{"positions": "rope", "extras": ["local attention windows", "gated attention", "exclusive self-attention", "value embeddings", "learned residual scales", "capped logits"], "lr": 0.00332, "lr_head": 0.0155, "final_lr_fraction": 0.0}
Each number is 128 + 24 x the weight over its row's rms, rounded and kept within 0 to 255. Layers, rows and columns count from 0. Numbers have three digits each. The size before them is the row's rms in percent of the matrix's.

# layer 2 attention key, 64x64, rms 0.259, rows 0-63, columns 0-63
102:150112142083157162090122094096126128082154141141167117123131103134137170148130167115107125130136079124151108132144100140161092154152108134163114133164098125083140099136107135094142144137156138
063:112115133114146105149139148144173150084106178101112124152150141123133154114119113100081079119126093145153108116119137139147147129161114120132131072168138129092148075116099126113087139122108132
048:160128135067115154110130118061121108113164116133159121141123127145146155136116170132104150122120081111143115147165085148161088144128131135117154148136125103081112086130157150116133158132126137
130:147112149117137176106163087087136148090108109130172111118155101144148170146122150114090121122133075118176092137147090145121089144152140141144122137141107114104127099142117118093139152131123149
083:153088154128171171074173081092133167099110118118127117101161092119125145109132147109124118149136088123126093136167137155122145121147148155114147150144105110118157107144101132102102139122132145
122:100166085146135090153087171191123093138143136137107125128107162117127087138137093149149138114142184137106163126098155095116145110111123129129128111127146138154116151123128117152118079119122112
146:156138082108109130125101147113100099133106111159113134183102173157151091156139133178108115097148113158153139136117100093161108111108152144143154134106140132151097088146122109157118118128112153
080:102151130079171164123129158153107069135146101142146125183136151081119138099166136131122107090143134129140101134121114116098098079116141103114121127143160147143141122108105092136163124138136120
088:121131146118118153156113126115120128148138161097159120124109104132100118141104117137118072122130148132137140087123129127166119164135158091133125122119073155156176168119128103111072117081157166
105:158150088095092134122089157124147098109129153152118128095123126112105151112150138118107167172135139108126114166128133144093119116164100111183139115171144147128132140069101154131114161138122110
095:146142155134094151145139145170145098158106127157113133133110120134100095127165171130128102094112141119106160164150121172110094131118113107104108137109107128102157137145150168107130086100127069
095:111111184088154128124097143145175090099120097117125141105104125178112157127120120137133111119124151146167148138128175153112132130128147140138064103132136143112124132105083151119151102149106161
098:117127141160111111136123132123092097151130126122089122136142109156168118150090146115126119061128129096136129097115146135161113125120133149124159114182098156149207118134116079120140141125112133
098:120105146139173106146107126142131149110106100136124129164166148143090143122163117125183107156057128150105167116126097094128092177149122142131157182110119121116136126109115117125119122122132137
108:130133107133103114150147123093073106114147079103178126135109117112123140154143135151110117128196136126076152136118126108156135178147113133158159119165103123135153120157106123112118107109166130
116:116127112113158109128134123148113133147109082128117153123140138163100127102123158131133161127116130141120182126125135128163101145156110181090151141115103107110118140124164125184081098157073101
098:094151127066151177096099123146121110123162122131102096114147110120098136127144168106157149150140117140082135162124148142137128154129088135121132109084189099121146135122128146113160117127157110
088:134116123131151122116084106140118081121197139152118131096111092182098113129144104135151108137115118105112078133130128108115121120124163182152123169147167096121147130139139120119141104109166138
100:143170124157045137160148156133099094128135145122136160113142147163125122153112129150108123088121111117167148128105108153108132166142131139117129084088123104121103131158150127150154092125147153
090:129117168144116138143125116087121105161122114141155178123087102130097116125089058134150164117138148078137107097112133151126125134109154105114115189144126091138123155144151140142144138111130113
092:141140131101128116172132110112123120148090138125091118114171108120137142114118128126095103127134141134171105129102111157121116150153121147111143134143115094114092149114157136176215079154111108
086:145088154093156129128092096072124121096128124145092121126142135129124164119110128138147115158070137135140147121130141113116148125104152110095112164173178139142121164143152154143083135128136090
101:134117119091122145131154109126150142115157133141086123118113140149108088169124100120158159145152147146173143093074127165100119135123118085170107119112117146083113133102122148158159170141106135
091:169086127139105118059184154142090121147149142109121122119076112150170129161103109109122126152117102166123119138081112124130120121133156118137132145100142107135098124116116101143168156129120142
121:115152152160067132165138148099091126157147077164072085132064136158131107154120107110163133141147107128132107139125139147129128132155138137127143132120114150147122147130116139097138101162149121
105:146094133146079127157120137092104151124126146101088131101144147136149145148161119127153056128100136163127185122084131117169098163147143140171135111119118100117110113119128126137115120152132108
097:105152144135057142118104114145177121082122169125133130113132109109101147118126122149116128112123107150121130112134129077108124146102097106143116110173166111098124151173133160147159117162141160
094:132143108136139143177172138090143129133107079137116136161084134092130095077095159124138147115124140120123123135170117147118118120100153179138089125125135144116093124124088111142145156104154161
114:112101086137161155130122110189143137130157082169176109119114134160120160135131136116091151120083129147154108114105101115110117115118121095121141117130143107140135157150157093169118112131089155
099:149094148129130161103134134087096106110142115131113140150134102128125122096128120153141114112076163129108162076152136133138121129160161177097145092183120106154130153140117165138126117088128098
108:139137116106193110120102122147113145135123122131135074094124115101142165136150135148117139111158118140160112149106110160072098129098118130176107135152145139170173165129120122091125129120095112
116:139109146164131106141143094131135160112096124153103148116110144176117122145147129172154091107113120130104168091081140124152123116103093085140126112173137099120109120093132124133136163184131117
088:063106112165078113123119133151127107141088129135127117132114114136101079127152121146155113146138163162145110140149138121137100104160148110112136186144148087127147165114150140159158122111147099
118:186166126112125178109145142159110136140160104101133143113108157109128140129149128095106135137160094076118124165120073142161124116128098103142155134130129115106106157098150124120125145137087166
055:102144138138165124110077110099164137142072119107114108110142128122183123082125112138136131127107139178112143140121172101121197124123133132143146135135104152129121131167142081128106107133135136
133:061120101144134086157093144162130118148139143167122123142151139164141100098143110169129123117112182157110127093131152099135150126119130140143095152122115150159140109145113105151102090101152108
047:152114140104056121134162124107140142104155121146104110143117174142135135165110129138114133138169075100102126134110078101146108152140124129120129132111168096098087105139100119132147167155132136
146:184106175127106170111180091087147150127104119076137128112110130102136165135123158102124134133138088097143104150134111160132106126139117122122128128134127088102130152096129160097122156148108148
075:113127071094193130172075145156138094096159122166107155135118124150119108151140098146138124122113134164152136109118148100106120121103161144124127127155150156163115098162111124147124101116131122
140:136117159114190141104169105166156161103145128103146114081147130083099168105130155085130140141132133098095098131126132137097144111114109121108110132157143101109132177127119135094101141140115129
091:120134138154107137104122143106135125142092131152150141123113077114101099159091149130198150139157115128095116111134092127113146143123134086170110154152129164119117123091086115124147106169161145
097:079081177142096138114109127113160145131151154097147165150122111109141116134146136124115182159147098122095147109149139107122158109123140134146113136080109069123105150144133114119097121147161116
098:134107147109105139076125135146121168149108100159136081130129107126110139144141170120123176092121128165134179178122116078167137119116111127115113148141133122099116106165119085137156125109118118
095:131116106099098148188139111120120144141157128127117132154103110161149155109128128146143127143134167115092129154158145090107108144143091161095091148075166136082146139129125141100109127129141080
089:130104126115119122086123134124167089099118128105143142148157157157137102107153093106124153112117103116147165111132098122126153119191148162098159107147120111114119153141119129169187117135151170
099:128084093147123162149122144098100129137186130124101141133113102108130109130077099120151104127129159105135105121133105182146147120148131118105143136173100098098133135086120123169135108173149138
110:127148131121130125106123108122139087141085113099165153134142109106139110179142110129119171095141110089125137119106126099068135147132124113165137154144152094102117163137182116117140144149160085
091:148140115094145130182133103114160105131103126096140155097141131110125151133156127144145103136116114120102133087108117080131075109102110131145169134186116152152104115085116140115129083150141151
087:150107127122144112129134125130162118139107137118151100153119117165130150103110075139149205152144106150150144100123058093109143142130113125134128134113148159122140133114103149122133129182096091
104:142113105116134108078124123132169118105129118144104115130130119084166131105141157121150135128127086155141151192134143143099100096134111092142113152149163166145116093113094108135138182157142124
087:172122122142126147128111139119143150109123121146112148137114087154101129117091112104181100085127142102176163125152161166146101118099136111077155182113126114151107123129135156153093120139131135
109:119135131167151116141132118141115107123144122159132118122159131131158161117114096143147103113122141084119144115119077157128093125155152165115078144138169161124186092077097149112096131127123112
093:141150116159119093151115152129122134112141139118099177116158156147119088166165128110099109153090121122113108105207132136071116117184117136115097147129104122136125135110134124119137144112136153
104:147149132118119108121097113107119124104139083154159106122089129168087146137149153162127143098091153177116117139153125146103103088131150133110099137131094097138133147153132150118093143151137191
112:104122125081100139164145092117164144135141105161095145157168161160120137092143179138140169118106119148118111098078120102091109111117134141152119163129140099131099156107118148124094118128131117
085:165121148080162129121109080115113142113153133099115106118174109118150113143088151125099145114111127128134107125125128114120160135110127149174156125111131121113111152205140089177127096120106135
086:156075084116154097165124141118138134128152128093159110125107165123094128134106101135090144154117109128139100072100124142158153154135105082154116135161159138127135114122098154127138126151084127
090:109074140116146145087109091132109131102160107077151164103136116127171124149112153176107108136122110087169162126093169106125124120137137131141090146119115120154138129101114147148112146143158139
105:111152110149108093173145150129151108114127132139138153112125115156088155152179105090112125123148165077110161114147096143127112109146174121153132161162128122125161104103098107083122124131120142
097:159158130132145108168155088122110128128165126122101129182122155118116099099175149136108138082177131121129095119098088145138143128099151128126111102119140119123116159165116142112177107116162145
092:146116138157130138090148109138102144135099108153140145114132108131120092086122133109139114130126160143127139126049108155157085124099109150138111139163132159162132125159198094118139135134150108
093:131134082125100134131151136168106115131148104132118167134145110123159113118110115122129150173104137139119100077085140097136148147167148140121158108146119143115156093062107126147089143159094120
088:126123140136131136120096144135102142102116135078138122147105110155111145131157128142071082132077162145117135133164115097118128118139140095119110115146136147112146100123166145141123215158142143
102:119130120123112123147133142145129162120104165115161103104126165151142160136153116168115124128085128095114127130141102091176146091119097079134125123133113142133166123097089137178098134140179149